Weights of a small transformer language model.
Size: 25 layers, width 128, MLP 512 GELU, vocabulary 2048, 5.21M parameters.
Architecture: tied embeddings, ALiBi.
Training: a variant of Adam for these matrices, 315M tokens, 10518 steps.
Each number is 128 + 32 x the weight over its row's rms, rounded and kept within 0 to 255. Layers, rows and columns count from 0. Numbers have three digits each. The size before them is the row's rms in percent of the matrix's.

# down: layer 8 MLP down (transposed), 512x128, rms 0.202, rows 219-318, columns 64-127
# up: layer 8 MLP up, 512x128, rms 0.196, rows 220-319, columns 64-127
down219 095:119109224089104137125127100121175108105144143138174128086082083137115170167167126131136143136120084088111142108154081098132121111052150108104124169161136128102145167192103103090106102132169126
up220 088:094140126165177088102101131140134081178191148155146147120089147101169169137094165116136129099151139129111081134136065050182175098100126065217091101062114117111114105122142122122178074108099123
down220 109:075141141110128101155118103118090069152132136186149105108115136064152131132102075128149132129135121151148112104185069110171149147133116167124099109114147090113114125107155111159162108119140085
up221 102:092162119162154150135107159100167139149211102108114137184181146126102092153166111198073153144089084112089109118116029060119124119160113132172123079128131067148129058133188124168174147120165109
down221 092:170148112139148137128114205101139128057103162099191162128106110126151176189132160135083141095177100158143127175168115118172146145134180121150112156126119123095138129186106139166170065111162124
up222 112:108164084151136128130174134084160082135131141094155126100130104155120101105096157094181170081065131142028109136149110078113131053189139129115068142132167088134051110086131079156103150159103119
down222 103:141103125036110168147128145087142161149083155149168093143087191114096144109097160121161129100174112149076140096156121168099105108142158183140122153106116096106141111192160092165078099147133074
up223 102:120092120120104092127119105085157062176148131109195092114082125126102122156067183140144124081089069141123119159097149150090128101151118136110089127121124131170141113086138124129122129078100133
down223 104:131146103119155182205118103073120134131111116116175100140129067072172086140139105162181111127112134118155128106137121094057087147117163177152127143102165113146187139069106113089156083097116105
up224 097:097121109145152145114176131154144147190071140089132141135127152084216159122118110136150140155134062095136108171087082135135155177165131079156170171106113059092143119142133166124177163098104143
down224 096:107057151096086128108124158140141142188156044079099105177108130085137117090114112091126146129171133143167112116148133090092105158144157137134125123101082142118132126073131124121128115078112157
up225 094:149046129121118096136126182158105094166129147142188055159149155128062172156112192099107104117129110149128136123096119116212157151158093111115153100140123102133127141098151139124126146150126193
down225 086:092128110151109164104173103161133177159120124121147111152071104147064081229123093119138158074079116128182092100178204099129083110129144155154125148135127100133145133088145103183098156166106101
up226 101:096145120167169127110160075186102161091128146144160132102096194078195111122129082135147070125147082122121101136111115107182168133128116070075125144084153102144086115108147170172119159125086105
down226 117:150133111129144169124090154127119159094117126149139149113095144176143120131110085112108129060125135143140154084120156153159134129086132143150160170098195153084158158132147129111123145123117100
up227 090:108160134154148152126126062167150175175066121104137079172152140101114179130128101169126121086092081138147120165132116062107164123111112121093116102144147113195082143148136105177156183070176119
down227 081:077148084078130137130073119150158123122150117151146158110130102110093137173168167141085096132145053128118122212154140080128187123166151129120145123128125132110200135140112158163147097094145120
up228 106:176121101167115076132125160102174142122133172125102092092100145089080123106065111110175085144069134167162125124096107094182105140176064120156125101124108114095192148131106095134125176140184108
down228 110:096140056119123089068153165116146079182176149134164169100112123155071211146115069169202146121079110109137112122125097100074125129149084149127114105096154094112117157147086087159164121081177104
up229 095:131121081200114075163146141094144143141140123079125100153087138160155212056155139149100119160115142063084102084144157098109133143171104094148123179124129112149142102121149163172200149123118119
down229 082:133131112139153144136076130103118138145220118123137130117154147172149072105166094144162121152105151144142151128140193145130118163176124152136049159119090135135114090198132126071116081079157096
up230 102:152122134181143109077166114124135084129106125095127090138075196143113122192086186149163105087120090080111125093115132138189126182146097113147146150093091131100122156091112163124131152108140081
down230 088:131166123131116108088162098132102135143101111134153098121119062135205089100111124121106153132141144085159175091141151152098135133095091152104146122110111196114121108178081113090100132159157126
up231 105:144091060155082088163067103136114156147118132100177089094123134103158160115142127090163154079123149151173111111095134093108094127139085120201079136094168136124140107148151115153072187061078164
down231 111:157097167071110132183118073157139075118103100133148165078102139125142142143137165112144176170157145153149150168146132128078113085080170105211125096152124127128113195193123142140085115068118099
up232 099:120116089156191149080158124116157138172143153103181098160153171158101077131115132078150040094073187070090155106072147126139115146155119146095136111120085130116139142125127131172150190103183089
down232 101:117108141111096108092064060146134114124120123128145119112159173140095164137101170104144078164100173119109143111205109173181127109190077126120169120146086148139177160083145072067111107070153146
up233 107:118114104090153140117084110178120126122165165148125088135130117077123176095131124155118132100108176145150070158105111086153102174179151134130112132122127151214118120142179115192136147071126105
down233 103:123077141138139110183131080140134161094149165115105158138145154123126197146142153095167155102155089134142102168151125115125179150141155062096083111114208112135132123090146070091158146145149163
up234 092:073163137117121069113172099155140122177085113119104120133057110093139123123139115175071083105114156179064093104133170126160092134223089109113137103118100132114126138108147131185110157134114185
down234 140:126155153151116172101038130171153144099103141125082127089135135107139160129129154118069137113135142182104132139189127158124142151152114123086139109135120156106147139142163099126131152101079105
up235 109:116165077178132104070129110075117112082164084118107142131087168110140098082109123114113097106170113139074106114125053055165120121095129128102094092074087117096124086097106135170163181095197159
down235 153:132126059172094049094118165130138209093121153141174090087122100136101141110058177185110152064154135168159133132112123099104127117139084139126130166149122163077121096106129119126183120110152111
up236 107:103124125135073122077083140158070125130136143101098119098118132076157173152154168086077132143138161148144098126129149032108108101121071144133076130087103112093151145170165141162170138097108166
down236 141:110071172148160101064167138096155157090130175116119165098109129112105166219115118116141117159201165113115115100168094160170139113114141107125079100171136087113105134161093170132157123086102156
up237 098:112149161125124113167174122103087131127090078057101124105068116196125107123089142144117159149126100054127130088118097064125155102170111061168138143107134113104153146107124137145153168099068155
down237 091:135067086137112089120111134137140180208189133183073154141130086138106106154100156154140135073149083116147111177121156124185091105153167120158116169155111109128086128149123097142112142120113187
up238 104:145151095142109081147148131148155093092147147117140106124143152129116131140119115118202119141109081151110122130123104079144109142123083134115128129143117126154113096078163139162179109067132164
down238 087:115132127105141106132150120183122142147174114117090147177148135083144115131174122164149161114095114111147116169146099216108118188109118128099130135201106090126077115120137082075096094128068155
up239 087:183121145150166104177136104040185159148058109048100162085100203072133108151122120174150117136100121105104124123115139138145132138095101173138153143129180094140087170105156198144098186063186108
down239 082:113116157113133112109108156123120189081140165117079145096115185103111091099106114170135135099129079122098095148123092158097146081138145114159072140199055079138078108099149114140170142169170082
up240 103:145128092165153159141113137169140105130171160138096140170155150182123083115109105101117107159126126127133130100113077084168107153120135114160094127132139059082169168122181130212112169152176108
down240 098:098118105123109108145058147109145136146116153163142113159130122111163115052107164145141160179167092159096095100134133143173110084156116101138094193149100145185116125172091110171096144142133133
up241 107:169103146098114083101140040158102101135058158125117114122103131084212159143116154109156097134193146087135043153121153124135136098123166100130130113103106112144085136111110199121157166108058145
down241 094:119104105148127081076116152115194139138129161117106173105116178137148109093117134094162108128128143157109123138173102102075105153107125150168121099150099110079114034115152123158098129085129120
up242 074:117117066107125098143152169102113107166126151129053134149155126130165127091167125083111136147117126077054090086092136156183149160131122181117148150115121072103093103127154117182125120129191128
down242 069:090105107080118150141087177078129111096061170118079137131166102140114149154185150077094125154160126085102099129090164143157127131114127191142161159124095090126119122142122167157116129131120168
up243 102:200177097119135123083184094163175155122080084139097085124087139070109136167118162140127155150044102130139131171081155100122128091145101090081056151127148097122068110090164101127096132106181123
down243 094:129109070146170171066129155111076161146104085105079147106102140146084122121094112102122120124077140185136164122126112209125143164075158135139128124139128140082132119132111136108129122152087116
up244 106:065132137183115123097121145166151132110120141152180127094070166069184090146126142070166077065128082081118075151082095133179147094154129108133075132076155124131121183111138114195118165119075108
down244 124:124140094134124120149086146133115118102117161142098122126136100114155127132129134101096125145136137172109147080128129115148138127127155139090130198119187167095117128186128091108130125110114125
up245 123:169115096138154096194155131183163149177136107112122113134125117126104121131088115068136156127137149061102119106033157060174165112130111080111061101099095163163171113113138085160118196140116156
down245 121:164055115162099070126199120082192125110154119140132129096125153104101176140128077191164151117168153102107158094165134102086153117118105139108159161083156112165075115133119121142104079117123063
up246 090:193131105128121146075096097147129127082108056083086178134117108133128090170137140076190151175150161153126137100136136109114160123134052116135102103069061148126166072141149098140098126126122107
down246 079:106082126080116137144164152148138161133136113114154094069109091102097146130169114117097150162140054114160100122070142129076113155120156104130153070129167134109160150148124167174109149173095121
up247 100:132132085158085117089129165149157186143116131094163066118133148064173172114173111103134180146119133159152150136133161130176123075121056107132071151085097088140134160125154099122117154102153174
down247 101:135071158182093097148134100119151146121155118139140099088179129070128137073153118160133128151125134152160121115180068125119154208128132098067123100153103133139111092127119146121128143143173055
up248 095:110116121103189155106139186068109108142170097092119120145150128170080060062125143123180075061106154126059084126162142064096113061135156098143128163062086147148139134112120102173181160167126167
down248 083:145099149118103191140167148116151201074057156168149109130178106148150148127107146119118170141182153088161068148109154140093107130095078156138186156141107118138093104163130120121080133160147129
up249 096:128169145147089090116167133101092079105136127120196090114128119125156181150162109148099098155155134162097100134155098151167114134128109116083062125127123062123050152119138096180143099155100131
down249 079:189131121149109174146175146128105125139149062141098109120135145132128141125113134169136162110122082103093118112091138159073127121114110160092121128108148214140188108096104171051158128159224104
up250 098:139089124115154113172089127112091120154137042118166078125110140143114159074089145086134130092096100145087111110079081115122090085140088089119135134122047147200145160148126156162098152093121165
down250 098:106129108125115105189109157123060152151083120144107120130155123107088122116154143133115113115176170129134156085114134166097087125149103080164144158111130132154176164136132141115143143183155131
up251 088:150167135154168167132121145127133100156085198090138153181145143091161087109163097143157070141121151079045102149151063115177129166103165088133082123137133085132106131086103169166186201131149100
down251 082:174122117098125076084100129149108160085133053179194158125103163117074113124094108161079182086153136115163115119111154154105138116134133167095144087165118139108095125160159093151115081099127091
up252 113:159109156120161159183130103101134099120175152139101139168159178158089120094133139159110125090140111140142099155142130121149127113188071189125129075111094081157083079106166133156163179128110118
down252 111:115200126156169125159115079138103169134070084113163149146171112079142143143150161083147141107157130157103159110127170117109115104055183107136131086104130147102167168166139131131112113149147189
up253 084:152147115123109128071117112193114083080145110143110104129121117066116165120124179075113091142165136092104142137128141050120125100109109082143090078106063149121134108117137146140124127095156125
down253 131:183133113143065183130082147097125140088148117070143151158104139069107114180151146162154123120158177076133164165086118078110099182116080141162130061105091141084118156089164120129161134103190122
up254 100:109181117178169137150148159144126127141101134068121074088146139095204131064113039143175127131158116156061140114151089154138118101131119109192075131119136113119120168170118123172154150094113131
down254 103:137181130181112122154168211109137149126123087112127102154134131116083092096165145082148155125124154140125142161139202097076121110148143168126147139101137096132087188194143182106119100113088113
up255 098:189142171158168078116133132144168112141163184143141045095117142103177130040108161149122082127133117112108087162103136151200167123169179133127105118117125100144104195142105143174134137107116147
down255 079:120120119165074128157199126191136174109120071121103124195186136142135153132104099160153187117115098130158168138082111146060092113113146132190177142164162127159150105147146157115161090112173129
up256 091:145098089151173092105154137154110119077112080132166069127109153057121165112133094147141129104086183148089090099125104117131153113102075119112110149144179056109099159134151137141133140113168171
down256 152:153149100113093124177132219114167123153181163138178082119111162167161194145138114118120130145141152078157110188132137137126131181110126142128175204122132155162141129113125155121120113114162092
up257 092:139152137108198129137156103172151117126121168132131116138106186071182123097105107100162124145144098103128062120082090120236156158208129103111109122069106126119107121124120158163103147124105118
down257 124:119158116156131114173136154093098140109161118174138156104096122140141085134143072100147093104125122173096162118132119104169207118149114116130122170093145131121172087143147107141179135120177148
up258 099:153106078122136111080179083109122138156119142060110146169113135090185085091058193162199176125110091104141112123151120122166154082179121100163119125101099063091120093072087143141155214145098122
down258 085:110108130152108142165087119153095148125146160210137118084125129105079151100156120070172136154171151141144138108155137159089092141120090114120156145153080124105127179180133073158154068108148153
up259 095:058121124138146075098118169106148110143126145107151108173105149071235191131162161099155150119190141121094114125126147138147139108151122136155088119090092097079113178093159095155143157114088213
down259 083:116129127159191185116098084174171143147147127145151156120135150201120114138112111129061100107125152144139133129194082089083142143099147134116189128124121121145137132140087134123120088126202100
up260 093:133126162144150103104085146123103167096127129096118110135099144153110128136165102089114110128091079056110104119070135109148138193150078144132110128140161083126159152111190200130180140057145149
down260 078:168134048141125135117142131113121127186114124131092110106134069161167137131062142153169143138175141130093136115181180120095122093163154138086153131085136178134105162082105062123097138153159071
up261 095:126130108131166086061161084114169176169117078136173151087095190089145131137128103095084127170107148099126135135156132164163209143181147139128148160106078091107053193095167141132130124083141138
down261 080:179126159124149099156085141153106099090084106154093116106143155165050138157178182119134110135101111127147039156087115152128141128094158107093138120154102147131091110146088124134054115100130082
up262 096:125180143119112111061125166132128112098170104137114131154131161130107122080151152174175140136100116102146043140118144127128120107183141079140142166070099104182126115127121113099184142160141146
down262 084:136181135083124094147153143165149110093117129089132098184082126171158115130086076121140135159148139120097161121111177156103066143123129185147138144133192165198083095151121094133121116181098137
up263 118:172179136178161112153121046102123101051125129091156134104156141114108140073151151118124080111190143159095096099132078079108132083114109102104114115106074124186116141077147169169148173098171107
down263 122:106139129165137170122161131113148117078162146156161085165128186110108163125079067152182181130153144128154098133128150167156196175151137135151176181187120120142100100109158122157140153118057099
up264 089:153130094150175192107158112164081151129108143107143143121128148167155120118177091128124154158120145111103095123070072070196172148111151141157115065036170136139154178114187081139095159043149151
down264 076:157203169081166135091071175117138136126098160173120152134171107133138150108084172117105108104196134118134085151164115134068120130152113115090099161151173131115117118150096118136120072139145093
up265 107:176092132113112131112097034114144117051129119108135117173100163124077131139133152160165138086113099137155110103111122097138125127159085143188127079123130148112131114141141151135119165085154153
down265 100:147085043107159129137123188139114141144124101154143083145115112119146097081149123118138100121132117082107158136110143077123078124095115062110132147144112156031106110164135168117107155160049120
up266 098:129116085168167105111120167103141117173182168111114131204114131095180137059124127172193111151101089140108105121136152152106123078082126092179122110106163088197100105073199150155127155170087125
down266 085:099083161121063164088092110157182148114089110143137114092095187132131085179143139082060131122159166078175113128126103160128137147105098121088141194154156134054145179105168136129120119114108120
up267 100:073151102195174066163158170105118098192159106150117119120095106128151074104130112123151072152064138124089129129066108119160162145218137100132147128140122088158169119141173159120208087088081158
down267 095:179092167138107140159125088133128132134142127137141090051174107139148137168096123188122091132129139101130185137024099125175108137116095101130135142156173170154128114137139128122159100090083086
up268 110:148104132116111150098109145121109123171098089142106097114117181113122127145141152054123108166155174124148125119141105101110088111098066142085118116042118123134122145135134167130125156093149118
down268 117:080123188145122092147113114119078066092158088149101139142177124130137168139124126117116157108151098088118110120105105107093099073150154090103159108115132164113126051144089120171155150109103135
up269 096:126151153119137166090089142155112073118116128136105127202123161121143124092110163129182123124148104055090129173162117153119105178160100114181106099104163146151144120122103155203192110141106070
down269 091:099152103129087133133159168063141124119113164122151092140154147114121105121132117126174166108124181142179146178144072101174093089142106143146156187145114157108137172150163120127139133102141119
up270 099:144091077106176088115136160088128058079070111129149086107082152090119138109114111111155161080138139144152116143108088076133109116110127103164106111107076144145114144154190133131098151096130131
down270 093:125153091082045118106119153107118090143094095131109107136154085094043077125097119069083106108165138105099163129112118113122106082153131093112111112094144110083094176068092106120115157139120127
up271 073:130128032215131104138129157167143165157145151123105104064102141146155115110088112099149073118133159081108119097084101140176163145186096153182122087130103120144160124116154154149111176139146139
down271 065:132154184096172167123116148069112132112124165140186192106138069151135109150142124153146102167142149149123148137142089114164096124134145163150083196109103153139106134123131127154135106134154102
up272 111:165137122114127101145116119169191109164199120127176071130112143102142144075139133158157122145094102137148123191055164056132132089171127150118124132120141092116150056103141097150099140120158127
down272 106:084146166112123153209121144122101212112135105080101094129115167127145101154170124138094113130158152089151106144107142156075118140121132112114145143134109197142199098147147118116165179179110144
up273 103:156138153111155153090131117165129124135144135102088055089138158184170116104146097149147123114122149090104136111111112137100147141122076131180094103126109125152171185136124154162093228073151132
down273 096:126168119099060224150170136177164147098132125089168133122136071125146170093175135140104167099069135131085131155126150091063145128172129167143130093104140119115136100145131123148089118137134167
up274 119:139135152195122092133128113145144100076147120124156130110089152081166071143152114145168083112095109132104070134138087136156122120144081096098057112128090089119128127119178147205112171104131098
down274 123:167132141159136168190145124144134140141119064099146104113083092130137121113121096103142162098102091075151106192115147095144125115177151113135121085105133068113116156057149140123137104102144075
up275 083:173092020131113120131101169123157133109129086142077116076072144124052132151165134098158094113080187138124125130113109096118107170123089099170128077124102157142109138135157097137099190095138136
down275 072:158188180134115119158126056147142125119095141111132138157130125163138171128079149144112182160163081091142078156146110121124186121112092127124137115126181083097107118120109184135095080193170138
up276 093:168151138224156108151139133195115126150142104175095145175143147132118094143096144128163114141184121158178093181100164058158107126125082134102100134123140128148136090106157128113142096126121166
down276 083:094121090092172164090088150133111140112121128107095142186198093148108140084114134173116154100106139139124152136158200152147095095134146163124100113132185127136157200117138161041116118153135138
up277 090:065123171116203131115211136122147080146119108136091164116101112115165109166072125069097106109139128091069140135145083098147144181138149134107121101123091047109150173088139115118177133130136155
down277 086:179151109138164110138114146175104130150152070108187099152124107098152083141184100172127134101129119123174112119110163119072072179139144104087155176066118140163162152096149125104130190123134117
up278 100:167113121146108095104105183112160070138167116112136081156082172134130139164100182126182145127126115100131135124135140158154129145234116094128102146096128146110142114096118125155153103089087179
down278 086:163178064126145117151121190159148168143101110117133159160151168126103076144136116136087083151130112122098062138072155202120151165100132078119148117102098111100125132175103153102110103183118175
up279 107:138152120191177100097168113145126127106162130130167110113069173119140103132136128125148086121110095156126039150103090128139130121158096107120096122052117129131087149087183144161138209117126146
down279 130:123136106089115114138104140124150145124151130169103137114136114159113104123098126138089134108123158124134159110150137120142127131085144125111154163144172170078120116137107114089113126114113120
up280 100:095109094147099111138111088127145124100176071078125127102131121179103179160134192132132148106141176076100136090105116102141136091229067110106117116140103126141166134101128106140116132110116078
down280 112:131056084128179140137088139175103113116137137157095119117151091161135138147129099137174132131131097116148115119114092097132153128168052126162146126138101120097136187166163101143134144088110031
up281 098:093096071150133034173182144088102053115123081108152165135074111158075045100116144125136143126092140100093105095129118103107161098154123100165089132128124142127080138171158142138194131090106149
down281 095:092168155158128085107120137121127098124111100108189091178142184143095191109132150133164089136077156166094092130134113141117103148130064132128098172104077194163145147126099074124148170163093125
up282 100:144127058163179086098173172188120177161107167120130149117130112073138185096167165106109106146167155099097155086080066073139139116126120151170107098081111071097088144077127104136157121138151185
down282 089:098108132101131125103118152115075138093151123122061072120104103111114177119122166113135123150186183130074090102164139147158137127143149139166212106153082093119114096095123156096132133156117109
up283 096:106095063184146119116145061117156139081120169129116144083169107141111081143152116142065128122162151141118069146148058069106126132121158145129134103105139091085114121099181187175171125105171097
down283 099:130182112124183139073147161170104120123073122130160123114135137178148129159137155079091123153181138102133163070153152130122112163189107141087139111191163144183141076134134192150138141113111069
up284 099:174119088190113134090102134113136124151099177086152115103105107146136118080122190069080105139104189140104126119080088084153148094151082104144132066123159078100101152105175097149114150127160079
down284 108:120143132102109160151123187154089105127088204203138091101135136117155144147100137000083151046172159135092147121136103119120112092069142138124118094137075123133157201131132168161191134099168150
up285 100:115111181128152143102185084147172060153129136144096086145141166058142104112157100157157155140106134138133064123171121139146176197138146125140133119135155097147131132155167141159129179091133071
down285 089:148115128128155134094148082200129110123128058097104123129126088114095142117102173094070124151157082167134140089144186169072166089129116106083142121152159140102101079131113155133126164154091076
up286 120:088169182165149077115143161169103142129060171113115166151136157128171112136140135134078178134123141151109122129139058050162132103136130122152112109108073071077176129182120120146210129133107137
down286 109:093135173125142116097100111179118105185098148113104149121135085150141105146173160116063140183063160121143090093094128152147115067073090149159141150194091152117159106195081116161149110123146127
up287 101:187109133140186125104125062189146133122070165124163105156143124108167124125097103077185098158180146135156096154089103088182169155090154096138135130113134108159119130122115139146090115118074140
down287 103:190064135107161155101124093096127154140103169108126117178147092132200074154071125101098103140115111148080121155088119158145101165167180077137158111111151138130167096098148085147112194150110115
up288 107:098156156151154079119110089121141107095149098132104133094135202099120111120132122099112064099152153134106049144127107091183144095098105122098085138092171098136187121105112160168144144081101100
down288 110:137112130138099156115098127141126143078120152168101078127117112131145119123079154147084149151146155122124151119138189154114159100087158123116139174166207146108121133139123119123074118135148086
up289 094:078105147118120143086134114156158101120112153103117133107145177110164182139122168089160118119189119020135043134124164158147155081175166144174142136100110067085149118069149135119154188163111098
down289 076:130074093152133131096141138107131116118108056147113125158142095122103143103112140140065110154125178118128197110146144167069121117088074124114127130153115112172063126184113127153134085108192038
up290 107:089111116151174092107108072094143151137160095105158062109160169162193160136147148106131068077120148116085112084159129158128115127165126065128120115143119099083106170123195144170117103089129141
down290 097:143078156109160131155161101110155073055125145149117117119169129124136100119156162135136098057129141122088096123127103082098109162073149106112163095192120189116125168177099150121086142164080146
up291 111:121113128096196109090140086082096119119109053119194106152116168100107162146142180103145067088092113099110111106181144140103161145206158087068147155128109124168061152135163127132160167069117102
down291 115:133166142134175167170069189136183154180158100128098105179072137189140121184130125116111160134142116164103141097124134141156167096152124147177067118167133128098180116162156098102145158122170169
up292 095:117165065178126116154169123093133153078161180124089175162045125154103124114120147130169132131145116133128107116080113145130172130120073120216123158118116157133166086131134161146220153152134138
down292 083:150098118085103139142154132101179134170157088095133145097129147141147114131137108096075116120161174170113110120082131113098128067141215122172099081135093124165112153124096175158068199142110141
up293 102:142136091165128101084092174133142114091171101113113077107152196104144136112116195109191122150107107130099130149084176131153091092164113123125135092122122117079148105100134054198073143150084128
down293 107:118131048150178119107130177096161076137172110165151095097180133092132185120110159081184123187112164136062126097114150151143129094136137121083136136097096143167145163131142060143150164097122118
up294 102:105118098112087124086105142139105130104111156057101147142064102161133136175099153067085181124183114151154107154075106063136137095128110147140120057107155096100139194122174132145087195137125169
down294 090:123129117124125144095121054065160062183125135114086111121145135124104160113087106119132105179135079171133099148133084165128113063089130071104135200184100115160159100145123107188141127040179103
up295 102:092059111104128065149117164109203078185146099145161054165125147090127129141149117077157136101098150112101100095087133114126124148222122068183099124141102124082134145145150108134120199126128190
down295 085:164163157154169158177136094170147203135115089104140126161110108117162100089086095103086137136113144153140166104151148094104116103122146102089082101113149119182141169191147131105151145136125167
up296 091:172114136176199149108129088092123145100128139081158130104129156180076052153117115175135172110080130143132097126088129137143145158121104097110114115084170162098120172098184098164097126057194134
down296 082:074130128140164118168101118059150104118121157148132124145144155134138192106167137117135127143159218041103082139140141098133111089111117166139092131115169115158169169153139147096134136168161133
up297 106:120122131097133158165090170137122112170143123116118061135178116136123100114140095036125156140139151156071127106120087054124116114118150154187088096126132106123161183113186132160107091147169148
down297 108:098134131172106170128162120083176117148089126133166107064153137142136106098186110113169155112169159102095146150097132120156110170118134150155085098096092158144059171120106144089160104074104122
up298 110:110129126152171120055136163121126144157121079140192109123182182086158142129135101095080102126112146176058104138122098106119116120184117111157123112117082097099089154159195173157108110109192147
down298 105:102112124156098130163163105124098076147079127120155096084130140150093135137135169141100120121138138138132111079154095127142123086168120090154219057151104138130193197230100147143096123121143168
up299 084:113129158169170132129099151097109073102191142108133150130173145205096139140204114148117093146156116097049108105155125094103155141161140104151119147065150130165164102080146152190213111089131113
down299 127:080171148134164087077065090167111124174102152146086162104145171079119157117189133133169166101076093100144121147154131100127143132097120105094133137128205124148203096146182167111103079085183124
up300 104:115094096153105158086104086208089135142117136115118125100126146063124203162158148112141148069121135085144136089073152093122139114083082135136096092072074125126122113041151111123143179122163147
down300 103:130126125153100149110108153145136106089137159163138131139096082157158115121124135094148111068160110085107162132125178096096111128105142151183129076150142138168142162109234136092156100150122093
up301 102:107119117135144152176150137166144174164121119109098095148140211115172131093121116139126075129213070063045110145056124074099140125138110127153161071136142120108113161077121138178180167157090126
down301 090:138196158159125113142089102107100165070130068163129114114113064136117094170155165091082135148115116083151129125148112188111141138111170086151136113144139105125081153117169094098119081167087102
up302 104:104103174084149121125198081225118099127105100155158145127100110087171166123172152142125163102101125099141121159093114146138154134179146117080117133099122112172077136095156128153155159112106138
down302 103:086128130073118139147142140138166152145128112134090167052129101147116116123150144178086102108120097140159157153191131114186126162159090138115172157103066141124111166089171144147116090147124125
up303 089:105117097145164154150121101108160097090159100082110115167127125169104080131158147101109110170189149099083123202153182115188143100140131073096137145131076124160140061092132160158139107156151082
down303 087:028155102123100117092092106139138142141113056147104093205183133103135156132164106109170139079089101119129139155166156167083087143102116112113113152173107126142185131148073159106103155127066113
up304 097:073155068204150121104130136169143150117104168127117114151162127140226095129173144144119103177167150059091123143168044154136175127120093087179111103130158071130116109126143165146079127080136164
down304 080:209151154104113135182137161146114120088179090125201163102084095067094140121074108142112165144151086153120099119140099071099129156097157138064165155107156124164072193091130055095159121169198146
up305 094:132123063167177089135167147121106107111135114115159058092144138153135186089152135117146087123156133112079136097147129130099132104131086099098122123124116111128137192138163089149102142070127179
down305 085:114099166139050201123072124100137157130163160174141142140136109129153099119111149168101180110117103126151115138134125120163094175101104195132093119140116152095183129124134126089154131107136083
up306 113:131156178173132161110183105143143076125130058122140130141142132198129081099109156125149145141112134114026128123076124142188144075170150101096122146105121097157095230122144131172096132101151163
down306 111:162116160097132112112108143158081158125105157161140143092114094149121125160119163120122124147158141121127118100186137088137155069089125111099103128200102092173104141099125101118192148164166118
up307 098:182180101123156108147088135155152146126162100057126147105068159132120149130155068146145143113100139137107147163121136107174147126122124123132105116137123103138156113070146053160095200095173143
down307 097:146166154117144110114157089136081063046041100110082184101142157166098152117108124169136116178117147126180110152126081101107139107146136113116154098138133123141151095109152094070195102100152080
up308 089:141113127128185116048181147107166068088166129095119129127088166131058105141113136071157117091122091137081125155068101180150157126179104128126139110095098123133105128101112106149185107079093158
down308 118:111107160051137115164103133114128160094133121162131128111137155099097167122143137101090069174147118136130168117122128078097122157140110140099104099155133122100131110081151112104173128065133119
up309 108:159099143147142175102106071149161130078154172089097144134086117115108146092176150135157118148092088150132117107088084138146185091143076083186113129130145122195088100111116198146100189111101131
down309 106:134178104163129142123081042162146186125169175099169131132107145129154107134103142118112110129109141123163124124128177117110150136078104125126141092115147085107120152158168152088169145095113162
up310 086:194168157118187171100149135140166141107182178100077134085108153161134139116120120147171112148134151128106125107121154159134143136146087154129165133098078122161089206118118143159098134121144074
down310 079:156144203071149169105116130124091172069079131128122194064141125137141086088071177188144126087105097108154123179132106131107119127142133157108113137171152096151157070131120121088138085133152061
up311 099:141150183178136128111085050200146117132087145159107145151129127095130198095153165134118111095125118147154099150117129144137141114142106115072074149113153126167157065063122119134125132108144162
down311 086:165153112166105105119128175101114106155196112165174103117098152148173082105123085161118184146113076124149161135157180107129081111101124160129139164131152132176175150139118134072211115132108104
up312 101:116121141143205107137133163123156115115141099150103158142141171094162107115149146137146109102085114121081153157136093150174185127214138078102112168112097111145148130173168130125136192136101176
down312 097:119110125085098068069141180142161133170123096095186149144091149127109115162125155081151121120105178090076083168140113155120109148087147156142176084106122097079132142100062140122064141136077105
up313 099:107109159110135058087143150145133106172150053119127135131098124086105169177119134161115127079073130129131119142097129090104091123220137114124097142124101123092104109094103110142113133066100139
down313 090:169128130134128163146172152120109144109129120081177175080096139120137115068169113143139079082110138144104173090114117126120137111093166149183092113130151150041099068175139122088110119153119110
up314 094:110163128109131135160101095172206078052189108123096134128155109161085127075167116129111050084158165138132097157132085097086174077141091081197104110126125135105136079119138140140134161116146142
down314 078:158124125061073117144106143101079146131134120163137113093133140112123103099164159110095162143153071113152168072094125138086113085194186147127109165150221173126154166139143140151141102173132137
up315 100:124170122154214176138118149164156078119136162139084138158123122140192179117125136131159139147120166095178130105117099128156153112137044134103106179141184119142088105153140145132115116084102133
down315 123:116074131141152153062114136145098180133119144180143194106114104096161131144045139115114139130116144111148128119153084127114138155110107144142113080136116131114145078150099130124138167158158132
up316 104:118155116150131063108103124108103094137158034107096113120104137171124094154127152140117162093108138119143079162146094112145117068108073074191138076095086072141105144074156173124188118113101146
down316 090:095150134185139139129134141131103108189094142151175151099152110198145180169122112168081102087108102135116171122145113125077126117092114149070156152094108158160102150124081148091125162119126132
up317 097:156116133115114119047063150128142112107183113118123106155117150127080160076151135077114115130190164142115119075119108107126117170147118101165148147086122149108174149154170115202141166148106180
down317 083:098077150136117140097095089188155122067156087134058084081092160100164170169157111121099116101098170178168140088172090128123186139150095147095171138155138080144159171120136117127121187100126102
up318 104:169118181112124111128121110119133096145086094158157142133141141098174155117080146149105078145118130180088126086153054132146100099140146100138076119136158060108075157120196139120094130084118150
down318 099:184142086154154109099140205137120030135136100138135095184159168098039073141181148121124107117120118076137125165117097131135117159142136083100189092137118151063129113167143222113125121101134117
up319 095:144120116158142035101099143183105084167144159148171102131145174117160174074142135062122123129149106138133027131077133119145172128127096126188143066138153132135088192138186149139095106112088098